Weights of a small transformer language model.
Architecture: LayerNorm before each block, learned positions, tied embeddings.
Each number is 50 + 12 x the weight over the matrix's rms, rounded and kept within 0 to 99. Layers, rows and columns count from 0.

# k: layer 4 attention key, 256x256, rms 0.0583, rows 75-127, columns 192-255
# q: layer 4 attention query, 256x256, rms 0.0614, rows 76-127, columns 192-255
k75:44 57 45 49 36 54 56 53 33 49 46 46 60 41 67 32 67 49 40 58 50 50 51 36 50 55 56 50 55 54 49 51 25 50 52 53 62 53 44 57 62 50 52 37 54 65 41 37 59 50 31 49 76 48 53 50 43 41 46 48 48 52 44 38
q76:49 55 44 67 50 52 40 54 52 68 55 52 40 41 58 61 43 68 45 35 49 70 55 44 57 65 58 24 63 28 64 39 63 76 49 56 41 51 59 43 43 56 71 50 39 43 68 46 59 61 32 45 33 64 50 27 33 44 50 38 73 50 52 45
k76:48 31 53 35 50 46 40 64 44 51 48 43 55 51 63 52 68 69 48 40 59 47 68 32 44 46 37 51 67 58 53 42 26 40 46 57 51 46 53 58 54 41 52 58 43 59 39 63 49 67 32 44 54 60 40 36 68 42 52 48 48 48 34 44
q77:50 30 59 47 46 48 42 61 36 46 45 49 41 47 42 49 48 50 54 52 46 52 31 64 58 54 66 47 59 46 34 50 62 46 52 44 57 38 73 42 56 36 45 55 37 50 51 50 45 58 52 48 59 44 48 42 71 41 53 49 41 48 66 47
k77:60 56 32 51 52 54 47 36 49 57 31 47 61 38 56 50 57 46 52 41 37 58 59 57 57 58 39 55 54 54 57 54 40 57 51 54 59 48 54 57 54 63 46 47 49 45 48 60 44 57 56 52 47 52 49 50 42 54 55 38 50 57 34 55
q78:38 33 46 61 67 43 61 74 47 52 54 61 30 41 53 73 34 51 45 34 56 54 52 52 41 44 66 52 44 65 55 48 35 51 53 40 53 49 43 61 50 46 40 58 48 68 43 43 58 55 41 44 39 64 47 52 63 55 62 33 57 60 40 62
k78:58 62 40 72 43 57 58 58 39 52 30 65 44 42 52 42 65 31 51 65 42 44 54 40 49 67 49 44 60 58 54 46 47 58 44 59 39 63 53 56 51 46 49 49 46 52 58 40 40 33 49 43 57 49 60 60 54 46 50 49 42 53 50 33
q79:61 44 48 49 48 51 43 50 59 64 49 56 43 53 50 57 58 40 40 57 63 35 49 42 49 52 53 51 55 41 47 39 47 59 60 37 51 38 58 52 42 57 47 45 40 28 31 44 52 44 58 52 48 41 49 62 45 51 43 38 57 52 52 49
k79:48 31 63 55 48 60 48 47 53 56 61 45 61 48 39 50 34 54 56 44 48 50 69 41 57 55 70 48 40 49 35 42 42 45 39 54 52 54 52 45 55 38 48 58 61 52 51 60 57 56 46 52 50 49 44 45 52 62 52 44 55 53 60 51
q80:32 56 50 59 52 69 62 51 43 72 51 40 55 56 60 40 44 56 52 42 53 51 67 58 41 61 42 56 62 40 49 36 40 47 62 56 65 41 47 51 62 36 48 44 53 46 58 42 48 51 53 51 62 55 37 42 45 61 66 50 66 57 45 51
k80:51 36 64 43 51 42 53 59 52 64 48 27 49 65 46 59 41 65 48 41 56 65 43 33 69 40 59 58 39 53 52 46 70 60 43 42 56 50 62 50 60 50 63 43 61 48 41 52 54 57 46 47 56 54 49 65 53 55 53 58 41 62 51 53
q81:53 65 54 49 46 51 57 47 54 62 38 56 43 63 47 65 51 59 52 58 62 36 55 43 25 48 38 52 54 42 35 30 47 38 47 48 53 50 37 51 44 43 46 44 54 44 43 59 68 62 36 41 38 52 50 57 49 48 38 42 59 48 43 55
k81:30 35 53 61 33 56 65 57 51 54 43 65 40 57 58 49 43 54 25 56 47 61 67 46 40 57 74 28 37 48 40 66 33 54 51 72 58 44 48 58 53 49 57 52 54 50 64 47 38 34 65 44 66 45 60 67 56 66 56 49 52 60 66 64
q82:55 47 47 41 37 53 53 48 45 57 54 48 40 40 34 51 50 60 49 46 55 61 52 57 55 69 27 43 60 43 47 61 58 49 49 44 49 44 55 42 54 57 55 52 45 55 53 48 40 49 49 46 48 57 48 43 43 54 41 46 41 44 61 37
k82:42 60 47 39 49 53 50 47 52 35 69 39 48 46 51 47 59 57 57 54 56 65 39 55 47 44 42 65 65 47 60 56 34 42 56 49 52 49 44 61 49 51 57 45 54 42 54 36 61 53 46 45 61 47 47 70 51 42 50 59 58 54 46 43
q83:44 43 40 52 34 45 55 39 46 49 44 52 51 44 46 38 70 58 45 49 69 42 63 47 50 50 54 51 57 54 49 26 57 51 46 57 48 52 46 49 44 55 45 70 26 47 59 49 26 42 52 40 48 58 48 57 69 37 34 47 37 34 53 37
k83:44 48 51 37 49 44 33 60 40 35 45 43 34 35 52 48 52 45 39 40 43 62 46 41 64 49 43 63 52 54 48 46 26 36 50 46 52 45 45 46 51 43 51 43 63 46 58 48 62 89 36 57 54 53 37 48 59 56 47 58 52 65 50 41
q84:56 36 48 61 44 30 56 40 46 55 43 51 45 36 40 43 42 40 41 47 55 45 37 48 63 58 43 57 51 38 67 50 54 53 45 63 66 57 54 48 37 59 60 59 51 35 55 57 55 41 50 44 47 51 59 43 49 43 37 65 45 68 62 25
k84:57 65 51 39 50 60 44 58 39 48 35 36 57 53 40 34 78 34 55 53 39 40 63 43 42 47 45 62 63 74 46 65 24 34 46 41 46 58 29 59 50 55 40 43 43 59 50 48 43 47 62 54 62 55 59 53 45 39 44 53 48 53 51 46
q85:39 48 51 55 51 50 65 62 46 50 63 42 44 56 51 53 56 46 58 64 35 59 56 68 59 55 49 60 51 55 46 65 59 56 65 46 51 44 51 43 47 47 43 61 37 70 53 38 61 35 62 36 46 45 51 60 58 40 56 56 55 35 61 45
k85:48 63 62 53 66 59 50 35 62 62 51 27 46 50 40 60 50 38 58 45 36 53 41 45 62 49 39 65 49 62 61 57 45 54 60 41 61 56 59 56 45 42 49 30 56 49 50 26 40 49 51 53 33 55 49 62 59 78 61 57 39 56 54 57
q86:53 58 49 35 40 47 36 35 48 47 70 48 42 62 51 43 33 52 55 50 51 43 55 36 56 53 40 40 48 42 41 51 33 40 49 46 46 55 51 43 59 40 66 40 67 21 44 50 57 61 39 48 53 36 51 56 53 64 63 47 54 60 48 45
k86:53 43 42 74 48 45 45 41 50 59 38 63 50 45 52 54 54 57 53 38 64 45 51 64 48 53 79 33 49 58 53 61 77 50 66 50 56 53 51 68 51 46 63 64 62 44 51 68 58 52 46 49 45 34 45 45 42 29 54 53 55 44 39 55
q87:56 57 47 52 56 32 37 42 61 42 63 51 62 46 50 55 38 44 52 43 44 44 52 57 56 33 40 42 48 31 46 53 49 30 52 46 48 55 38 45 65 43 52 53 57 51 49 47 62 48 50 59 61 50 59 44 55 49 60 42 45 51 61 67
k87:53 26 46 55 49 55 37 47 61 54 41 53 57 62 46 68 55 47 56 48 55 44 48 54 63 58 60 49 34 48 45 51 65 43 45 48 45 52 64 57 49 45 34 55 37 37 42 57 57 48 46 51 37 48 58 36 41 66 47 46 61 43 43 60
q88:54 42 45 51 49 38 33 59 62 56 58 48 42 39 44 43 38 65 46 38 50 49 47 59 71 38 57 35 50 48 48 56 54 58 57 34 59 53 48 41 51 64 65 50 52 41 58 45 51 59 37 46 48 56 43 45 60 61 40 41 40 66 37 68
k88:64 51 48 47 47 46 52 58 30 52 43 64 78 34 50 45 46 37 45 55 52 49 55 39 36 47 47 56 72 62 38 46 39 47 46 54 52 55 45 56 52 39 26 57 45 51 42 37 51 53 40 52 53 30 38 55 46 45 45 56 48 48 42 36
q89:47 44 61 49 31 50 50 64 35 48 45 48 50 39 49 55 38 40 58 37 56 63 50 60 46 49 43 59 61 65 54 52 41 39 38 46 42 57 51 52 56 60 51 45 40 73 46 45 44 62 44 32 50 43 33 60 64 37 29 40 46 58 58 58
k89:56 63 45 41 47 54 55 53 50 31 46 55 51 55 63 44 58 46 54 40 45 53 51 48 49 45 59 51 56 54 43 52 54 49 58 61 45 48 51 52 53 58 48 57 53 48 56 16 58 54 48 46 71 46 53 61 40 48 41 46 45 51 44 33
q90:46 47 55 55 46 56 46 53 44 49 50 36 44 58 37 39 58 29 44 40 60 57 58 70 65 47 39 62 49 43 56 66 56 58 56 46 40 51 59 43 37 57 62 45 60 54 42 53 40 58 44 55 45 58 50 47 63 49 64 45 60 49 44 31
k90:50 66 43 41 50 60 47 58 50 34 48 38 47 48 64 51 41 63 60 42 35 48 33 38 43 48 48 54 57 55 51 44 50 51 52 55 53 60 59 51 41 47 66 48 46 60 64 41 52 62 45 52 53 42 45 58 41 51 49 62 36 41 31 54
q91:50 31 51 49 54 63 53 54 60 45 63 49 39 48 48 53 58 21 38 68 51 59 32 63 56 54 53 39 45 56 74 67 58 52 59 46 47 56 69 39 46 50 34 55 39 59 47 51 55 31 85 35 52 52 67 50 64 50 54 53 58 37 55 54
k91:69 62 49 57 54 56 43 42 38 57 41 36 55 45 44 49 56 46 65 66 49 48 54 48 48 60 51 61 50 56 57 44 58 46 38 52 50 55 36 48 44 60 25 40 47 50 47 66 49 39 52 53 48 46 67 44 60 42 46 37 62 40 46 75
q92:62 65 37 37 45 44 51 37 63 44 56 42 57 42 35 51 45 37 63 50 55 51 43 44 46 42 22 59 61 42 51 37 60 46 43 60 44 54 48 53 40 41 55 44 45 37 54 49 47 44 66 45 64 39 53 61 40 53 69 63 49 34 42 51
k92:67 52 43 34 52 61 29 41 55 46 58 41 64 47 59 44 55 50 46 48 52 47 53 57 54 60 49 30 41 41 54 52 54 39 45 42 32 31 48 49 49 57 47 53 49 43 47 65 47 41 55 50 41 59 57 45 47 39 41 63 42 47 39 52
q93:51 43 49 53 49 56 68 45 63 51 49 59 64 31 59 68 47 49 36 56 54 40 57 66 44 47 47 40 50 38 60 47 47 35 53 50 49 54 39 47 45 61 47 62 43 58 52 54 51 50 49 48 53 48 55 53 43 54 49 44 44 50 55 71
k93:54 32 44 57 57 55 54 46 37 45 26 65 39 55 49 48 48 47 56 65 60 53 49 52 51 40 60 41 43 59 49 63 57 48 53 58 39 55 60 60 57 47 34 61 47 49 54 60 55 42 63 52 51 54 62 26 54 61 55 47 46 57 49 55
q94:51 48 51 56 53 42 70 45 52 42 43 50 42 51 59 50 48 71 44 51 77 44 83 50 48 57 69 39 59 50 54 50 35 41 59 50 40 59 50 47 58 59 55 49 51 59 49 68 51 57 44 45 45 46 43 44 52 57 58 43 59 40 57 65
k94:53 46 45 56 42 44 51 51 31 59 37 66 42 50 57 43 56 41 41 64 45 54 59 52 53 56 53 58 36 63 46 54 57 56 58 53 49 53 48 63 72 45 50 60 56 62 62 54 64 40 49 53 60 57 64 26 58 54 53 45 63 65 51 47
q95:34 64 46 71 39 55 47 52 56 59 47 66 55 56 69 54 48 61 46 44 55 58 37 49 47 56 62 50 53 49 57 53 51 52 45 42 51 44 48 55 46 42 48 46 65 45 57 27 44 42 43 52 49 44 57 58 32 36 56 53 49 55 59 40
k95:52 41 58 47 58 56 53 52 63 52 56 48 48 53 31 49 53 47 49 39 58 54 54 48 49 53 45 46 32 47 55 56 62 56 53 45 61 43 64 49 47 63 48 57 44 38 47 46 47 34 50 43 47 58 43 52 35 53 55 43 45 53 46 63
q96:56 33 62 34 41 54 50 66 51 43 51 63 41 59 57 58 41 61 45 54 62 62 64 49 50 64 46 52 48 62 71 42 29 55 43 47 48 56 53 32 47 53 44 62 35 67 48 51 52 58 52 45 44 53 52 58 56 55 30 42 50 46 70 52
k96:40 58 47 38 50 64 54 66 43 47 48 63 56 35 55 35 50 46 57 56 45 48 53 55 47 63 65 38 54 55 45 54 44 58 48 64 44 44 43 71 60 49 47 41 49 47 38 48 61 44 45 36 66 72 60 62 43 56 44 41 36 54 49 62
q97:41 52 66 33 61 50 42 46 67 38 64 57 59 66 59 42 52 53 60 63 42 64 43 43 50 54 68 49 41 45 45 53 33 42 52 61 62 41 42 73 66 30 52 45 69 45 36 40 60 45 52 46 53 37 44 68 38 63 59 48 57 42 43 49
k97:42 57 41 56 60 49 55 41 53 71 45 73 44 53 52 50 49 41 50 49 51 63 53 48 57 59 53 49 34 41 47 40 61 57 51 40 55 49 56 57 53 50 32 61 52 56 39 59 47 18 66 43 43 53 61 44 47 52 56 44 47 48 52 46
q98:53 84 47 58 51 54 52 50 52 39 47 54 45 42 59 49 59 49 56 49 46 44 52 50 46 36 53 56 49 50 56 29 58 52 44 37 48 37 30 57 47 60 39 52 47 52 48 48 69 32 43 47 37 42 45 69 35 59 39 53 53 51 30 38
k98:53 42 50 54 55 51 60 46 64 55 62 53 58 55 39 56 50 50 50 44 55 48 45 36 57 44 55 50 36 30 48 54 58 51 46 42 58 41 64 60 41 36 50 54 46 42 46 50 49 43 59 41 37 57 39 58 53 49 60 49 61 46 70 62
q99:51 55 43 57 58 43 39 50 45 49 48 42 46 43 33 39 62 61 55 56 37 72 31 54 59 56 34 60 52 36 53 52 57 44 44 48 61 52 51 52 41 48 61 47 64 39 42 47 40 39 48 50 46 38 43 48 32 35 52 58 44 40 39 37
k99:39 63 50 42 37 54 52 52 40 42 75 37 59 44 42 45 46 44 42 42 61 53 56 45 45 44 29 55 55 52 53 52 43 41 47 64 46 33 49 63 42 59 53 62 42 45 51 44 52 55 68 52 48 67 59 49 52 40 40 66 49 43 49 41
q100:48 48 40 59 30 51 49 45 30 53 35 53 54 38 47 59 59 55 54 53 40 45 49 39 53 55 59 61 35 52 51 37 50 39 32 50 66 50 55 55 64 47 43 52 50 57 49 56 45 49 53 50 56 42 51 58 44 65 53 57 47 44 63 41
k100:39 19 49 49 49 52 47 56 48 40 39 56 31 43 47 52 39 54 52 38 81 39 66 59 57 42 54 70 54 55 41 46 53 58 49 56 37 41 73 70 53 58 43 68 52 37 39 61 36 55 44 47 54 52 64 21 59 49 46 50 68 57 36 47
q101:54 31 44 59 58 54 54 49 38 55 49 49 41 41 43 44 48 34 49 49 42 62 43 57 51 52 32 48 63 35 65 68 53 58 47 41 62 52 61 44 50 59 48 56 37 48 56 41 49 42 77 48 62 54 57 54 53 47 46 64 53 54 58 37
k101:66 69 42 45 58 64 54 55 47 47 44 44 62 38 59 39 70 46 52 51 41 48 54 55 41 44 49 62 64 53 51 52 34 50 52 48 40 48 34 53 52 62 41 47 39 49 46 43 42 50 56 60 67 49 62 56 45 42 40 54 35 44 46 49
q102:54 40 50 58 36 36 54 39 68 40 50 49 62 35 44 44 44 60 42 50 59 42 51 50 57 57 59 50 57 42 37 42 41 42 66 62 54 49 40 40 54 59 53 65 44 61 53 37 51 58 37 72 52 56 51 47 35 34 39 41 49 48 49 50
k102:54 47 48 46 49 58 57 47 23 51 31 46 44 44 56 40 58 42 55 49 44 62 51 52 48 47 36 55 52 73 53 60 47 43 51 47 65 60 37 51 59 58 42 38 53 63 45 47 52 54 51 44 58 44 59 55 51 46 50 45 50 58 41 56
q103:45 44 40 34 42 50 46 49 65 45 64 63 49 48 60 62 48 76 50 57 43 43 60 73 34 41 45 43 36 31 64 36 42 54 43 50 36 45 49 44 48 41 32 49 44 48 61 39 61 42 57 44 61 43 56 59 30 58 54 58 54 58 49 52
k103:57 63 40 49 67 41 58 46 63 52 57 63 56 38 43 53 43 48 51 44 52 54 53 48 57 56 49 49 46 46 57 58 60 46 52 50 50 47 44 52 43 39 31 45 46 48 36 71 50 24 69 47 45 56 62 36 62 46 49 54 50 51 57 63
q104:55 44 54 57 55 45 41 40 49 29 60 34 51 47 39 28 52 49 47 62 43 52 48 55 44 49 47 38 61 49 38 47 55 53 58 49 46 57 49 39 39 59 68 43 52 56 62 43 34 59 41 48 44 40 52 40 66 34 49 52 47 57 59 34
k104:46 47 57 38 49 52 42 51 43 44 53 40 46 50 70 50 52 56 56 39 38 71 31 61 46 50 48 50 61 63 58 60 47 39 51 59 59 53 46 47 63 58 46 46 56 49 51 48 61 64 36 49 51 38 33 51 55 46 34 55 27 43 39 39
q105:66 39 59 53 50 57 51 43 52 49 53 64 63 48 63 48 46 47 56 45 54 47 43 64 66 43 44 42 43 53 33 48 54 57 49 28 40 60 43 50 41 55 44 51 60 40 41 45 52 42 61 56 52 41 54 58 52 58 37 52 29 50 56 55
k105:53 41 42 61 52 54 41 36 51 50 51 63 49 55 54 54 45 51 61 49 61 48 46 55 36 52 57 42 52 34 62 57 54 61 50 48 40 42 55 60 42 48 42 46 42 41 54 63 49 40 60 54 34 56 54 45 49 50 44 43 60 41 59 43
q106:55 56 49 46 60 52 51 48 50 56 61 58 55 33 50 64 35 49 38 46 40 32 36 52 31 37 54 37 45 44 60 34 48 27 43 44 47 67 40 53 59 58 38 49 57 36 32 48 76 50 54 53 43 46 60 41 51 72 48 50 43 57 49 53
k106:59 43 42 59 54 47 46 44 54 58 46 69 55 55 54 51 62 44 51 64 60 42 45 58 62 52 59 39 44 39 44 59 60 59 43 52 51 45 55 49 51 38 40 60 40 53 52 65 43 34 66 38 42 42 57 47 54 46 43 54 41 49 54 61
q107:37 42 50 50 35 44 43 54 61 57 52 50 34 58 51 58 28 65 50 63 57 57 54 43 42 41 61 44 59 46 57 47 57 52 57 57 63 52 62 46 51 42 58 65 36 48 64 47 49 57 56 39 42 54 64 40 54 51 62 41 63 64 34 47
k107:46 59 55 46 41 42 50 64 36 49 40 45 67 42 53 48 60 43 54 37 43 47 58 35 48 62 62 53 50 60 49 57 34 57 47 53 57 60 42 44 54 49 51 47 56 51 46 38 64 41 38 52 71 46 53 59 53 55 50 53 47 48 56 37
q108:63 49 54 58 42 66 48 42 41 33 55 44 56 48 55 30 62 34 48 49 45 62 32 61 34 48 34 54 57 48 66 27 60 45 37 43 30 46 42 40 35 53 58 62 40 53 34 69 59 54 49 41 34 43 57 50 43 46 45 44 47 50 53 41
k108:39 32 51 46 40 60 33 46 48 34 55 39 51 51 48 43 65 50 62 54 64 42 50 49 49 51 48 42 62 51 55 61 50 44 45 58 33 46 55 44 54 51 31 39 44 45 52 58 38 56 52 49 47 69 56 42 39 41 38 40 45 47 47 51
q109:54 49 55 48 53 40 54 51 60 40 42 40 45 43 64 41 48 47 67 37 49 63 42 47 48 50 49 51 49 52 58 56 47 52 49 58 56 49 45 35 51 47 71 43 49 56 38 68 44 52 56 40 46 42 46 41 44 58 55 51 38 49 35 54
k109:42 64 56 54 36 47 41 61 40 52 35 52 47 55 59 53 51 46 52 65 48 61 58 58 44 49 53 58 63 62 49 50 44 40 55 51 52 59 50 58 53 53 46 39 47 55 43 51 61 59 47 49 61 41 49 61 48 50 55 64 52 56 34 33
q110:52 50 35 49 61 67 51 56 51 61 48 52 42 60 45 59 41 42 48 54 51 34 54 64 52 37 50 40 56 36 66 55 54 48 53 51 55 46 56 45 42 49 43 59 45 43 51 43 52 36 71 56 55 43 51 49 50 49 72 52 49 58 34 60
k110:51 45 43 52 53 46 44 47 62 58 44 35 57 43 53 47 52 58 60 64 50 41 58 50 62 55 52 52 32 50 56 38 62 54 36 48 55 36 44 39 49 47 31 44 40 52 60 55 38 45 65 50 34 55 65 49 45 58 47 42 46 42 52 63
q111:48 53 45 62 54 66 59 59 50 36 41 63 50 60 60 49 43 30 61 37 51 38 40 46 40 45 58 47 43 55 46 40 57 57 58 39 47 58 27 58 58 40 41 40 50 43 38 47 54 50 42 59 42 33 52 57 49 57 57 47 42 61 39 59
k111:43 36 55 58 63 47 51 43 67 47 55 74 53 56 53 54 50 45 43 62 62 55 56 56 49 47 59 42 36 41 49 57 49 50 50 46 48 48 60 57 52 48 45 54 41 61 57 46 38 36 49 53 24 49 57 52 46 55 53 38 62 55 58 52
q112:38 40 37 31 54 63 62 37 48 56 56 38 50 53 47 42 42 37 59 58 48 63 62 47 35 55 32 48 71 37 57 53 55 51 71 40 45 60 58 50 52 60 55 48 49 35 64 67 43 54 56 53 41 67 43 40 38 47 57 38 61 41 42 45
k112:49 62 58 46 59 50 50 59 34 43 51 41 47 58 52 45 53 51 52 48 53 53 45 44 51 57 51 38 49 57 57 66 42 39 57 52 50 46 50 45 59 42 59 51 68 51 47 34 52 72 30 47 61 55 54 59 51 55 53 46 32 42 28 46
q113:67 55 44 46 44 62 63 51 38 36 47 44 40 40 51 50 42 42 40 61 33 54 49 51 54 30 50 49 54 52 65 37 50 37 52 44 47 51 35 50 56 40 44 45 47 50 56 32 49 35 63 41 52 55 44 58 51 53 52 52 45 29 48 46
k113:53 59 62 29 43 53 38 37 57 60 53 37 61 46 66 47 67 55 54 57 49 41 49 54 64 44 40 61 32 48 48 44 55 38 45 56 39 47 47 62 54 54 46 53 28 55 53 51 51 61 61 39 55 61 56 69 57 36 44 57 55 47 54 58
q114:62 65 52 42 47 45 45 56 61 61 41 43 43 57 51 35 53 43 46 58 38 56 39 43 46 46 37 71 45 68 46 52 39 33 55 45 54 52 40 61 50 50 62 63 61 29 49 44 63 41 51 59 51 44 52 63 54 58 53 41 51 52 44 44
k114:42 47 66 50 38 53 44 48 64 57 61 48 54 61 40 45 45 52 48 56 47 43 55 50 70 34 65 49 32 36 36 57 58 45 42 54 47 58 50 68 28 39 54 41 69 41 42 52 50 51 43 46 49 52 45 62 50 64 55 49 53 50 69 60
q115:37 61 46 39 50 53 54 43 56 65 52 52 52 69 58 51 50 61 49 66 67 40 71 29 53 51 55 60 55 53 37 42 48 49 61 49 57 39 65 47 54 59 60 53 56 26 45 46 48 51 63 57 46 51 49 53 46 43 65 43 60 40 52 37
k115:51 62 53 67 46 51 46 57 49 56 77 34 45 21 49 42 48 44 37 45 44 49 75 38 62 45 53 47 44 48 46 40 42 59 49 36 64 51 49 63 45 32 57 42 55 64 48 43 48 71 28 47 63 58 28 65 51 58 49 61 50 62 41 59
q116:46 51 56 44 54 52 48 45 60 41 60 47 58 60 54 60 45 58 52 36 59 50 39 52 52 45 58 48 49 57 42 49 30 37 51 53 62 55 37 53 55 35 57 44 59 38 45 44 54 49 48 62 56 53 33 60 59 43 62 44 54 41 63 55
k116:61 47 33 63 37 53 35 38 36 51 34 56 42 51 49 50 60 42 47 71 30 47 74 39 53 64 66 48 42 56 39 44 56 33 41 43 34 44 57 67 34 56 35 60 43 44 40 55 68 49 51 39 58 43 65 62 36 57 48 47 50 35 49 45
q117:48 43 53 41 48 48 45 52 49 52 51 58 63 47 57 34 49 69 42 36 43 46 44 51 26 45 40 59 66 53 49 42 37 58 37 50 53 52 63 57 50 49 51 56 55 47 32 51 65 68 45 56 44 54 42 56 53 39 36 52 46 64 68 43
k117:42 61 52 63 49 45 63 54 52 48 36 65 46 50 58 42 49 50 34 57 49 53 61 49 48 57 59 35 62 38 52 58 49 53 46 46 41 50 26 51 47 69 56 49 41 61 61 60 49 43 50 50 62 58 43 64 53 46 38 59 53 49 42 38
q118:45 52 59 57 51 58 58 48 44 54 43 61 51 55 41 40 55 42 53 44 66 41 52 39 55 49 43 44 43 58 50 61 39 51 43 49 59 39 59 53 54 57 53 49 40 31 61 38 55 53 51 46 60 62 49 57 63 38 44 51 54 61 63 49
k118:54 55 62 48 49 55 62 46 46 53 69 51 47 53 53 49 52 50 34 61 35 52 68 49 47 53 55 74 49 50 47 53 61 56 45 37 41 48 38 58 39 40 66 36 61 50 50 62 18 44 50 53 44 55 55 35 26 57 64 44 55 64 55 43
q119:54 39 54 64 39 38 58 65 30 60 36 50 47 53 41 48 52 60 58 54 54 61 66 57 38 50 56 61 46 63 60 51 48 47 59 49 48 49 54 46 52 56 45 31 27 63 53 46 30 53 58 51 49 49 49 52 58 39 32 39 51 39 58 41
k119:50 45 60 50 45 64 43 49 39 44 46 39 50 47 55 52 48 46 50 57 53 53 65 52 45 58 53 52 58 54 52 50 41 52 62 55 51 51 40 52 47 46 50 48 47 44 51 43 40 70 32 42 69 64 53 60 38 52 55 55 47 63 42 49
q120:52 51 51 37 42 51 71 52 58 57 48 55 57 48 66 47 51 35 48 56 46 48 39 61 35 44 40 51 57 46 61 44 61 46 42 49 32 55 64 41 56 46 33 51 47 50 62 49 50 43 70 51 55 38 46 49 53 42 51 62 48 50 66 50
k120:54 44 57 48 55 49 45 41 61 56 57 42 53 54 39 38 58 54 48 45 48 49 48 55 59 57 37 45 28 32 54 62 75 49 54 47 48 38 55 52 45 48 44 58 45 54 54 65 48 35 62 48 45 60 52 42 57 54 59 37 44 52 50 57
q121:45 48 44 49 49 44 45 34 63 48 55 46 51 55 59 27 70 46 46 43 41 40 46 48 39 47 50 41 58 66 58 43 52 38 46 73 31 58 44 50 47 48 42 61 56 49 48 51 50 39 70 73 59 53 60 55 53 51 68 55 49 42 36 52
k121:54 49 48 62 56 48 43 41 54 45 49 37 47 51 51 53 54 57 61 63 55 46 41 58 44 52 42 50 37 45 60 63 70 53 45 44 57 47 46 28 50 51 54 53 47 46 60 71 58 63 58 53 31 48 43 22 44 47 45 40 39 46 62 58
q122:66 42 58 55 47 46 36 61 49 56 50 45 45 52 45 50 52 58 49 34 47 47 30 45 49 56 48 59 60 45 41 28 50 55 61 45 53 43 46 43 48 49 65 48 50 30 37 55 37 71 44 51 50 55 45 49 35 44 60 40 60 58 40 43
k122:61 49 39 52 45 65 52 62 38 46 56 59 67 41 48 46 58 38 53 56 51 43 45 50 56 51 50 42 60 39 48 41 39 47 49 49 41 56 58 47 42 49 55 45 50 52 42 38 45 56 36 47 65 53 47 77 52 42 36 55 44 42 38 31
q123:51 58 58 33 59 52 57 55 50 50 57 40 60 48 47 49 52 37 45 42 36 60 30 63 52 33 44 37 42 41 62 61 48 35 39 34 47 53 46 37 59 53 45 52 48 70 67 34 49 38 60 41 78 48 34 48 57 59 47 39 40 19 55 46
k123:56 60 58 41 59 43 33 47 50 33 66 32 48 47 50 48 54 52 56 51 36 51 20 64 52 68 42 48 51 39 53 43 70 45 43 51 44 69 48 50 46 65 41 28 44 42 43 46 57 54 58 51 48 44 65 55 38 49 41 68 53 58 40 50
q124:67 54 43 44 51 77 63 57 65 54 60 56 31 39 31 54 58 22 42 62 36 45 50 59 44 61 50 59 41 53 43 69 68 42 53 42 44 47 35 48 49 49 46 57 41 53 53 36 38 29 62 44 57 33 46 53 53 42 62 56 51 37 50 53
k124:49 64 49 47 47 42 39 41 57 57 47 35 56 62 46 49 50 53 49 45 50 54 52 53 56 37 46 53 44 39 60 59 51 51 47 48 50 48 54 58 45 38 46 54 56 52 54 66 44 45 51 51 35 55 56 39 62 52 55 34 52 52 63 72
q125:52 61 58 47 53 56 45 57 62 44 59 65 53 62 78 66 47 52 45 64 39 48 35 58 55 57 68 26 41 60 37 37 55 51 44 36 33 56 46 47 46 53 37 56 60 46 38 44 58 43 48 43 46 27 51 48 50 55 52 54 54 49 48 60
k125:46 38 46 62 47 44 50 42 55 50 59 77 56 49 46 46 39 44 47 51 56 54 48 53 42 51 52 37 35 40 64 49 65 53 54 43 47 44 60 52 43 41 36 56 44 49 59 65 47 39 65 54 43 51 43 48 51 54 50 47 50 47 57 57
q126:60 57 37 53 56 45 57 44 55 50 61 62 57 52 41 49 29 57 51 51 45 43 41 54 43 53 42 62 59 37 45 47 44 60 59 48 58 77 40 50 58 48 54 51 65 31 43 57 70 55 47 56 54 51 53 61 59 58 64 46 56 61 44 54
k126:47 50 58 52 55 41 45 33 57 58 44 64 53 48 35 51 58 43 62 44 58 43 51 61 50 50 54 36 46 32 49 52 56 45 53 43 40 42 43 50 44 61 41 52 54 54 49 54 54 34 49 44 36 49 63 58 58 53 40 49 38 44 54 53
q127:68 26 55 43 58 48 49 61 53 50 49 58 58 41 67 46 37 59 34 34 50 50 26 48 35 39 69 43 39 41 54 55 51 56 52 47 30 61 58 52 57 43 39 51 46 49 40 62 64 46 57 49 48 53 44 62 48 44 32 46 29 38 52 41
k127:57 55 45 64 54 46 62 39 45 50 28 84 53 44 35 44 50 53 55 57 68 51 66 64 49 69 49 32 57 49 55 60 55 49 45 55 51 51 43 33 55 50 57 58 44 50 53 53 63 50 59 54 40 52 49 47 43 52 43 41 61 41 60 47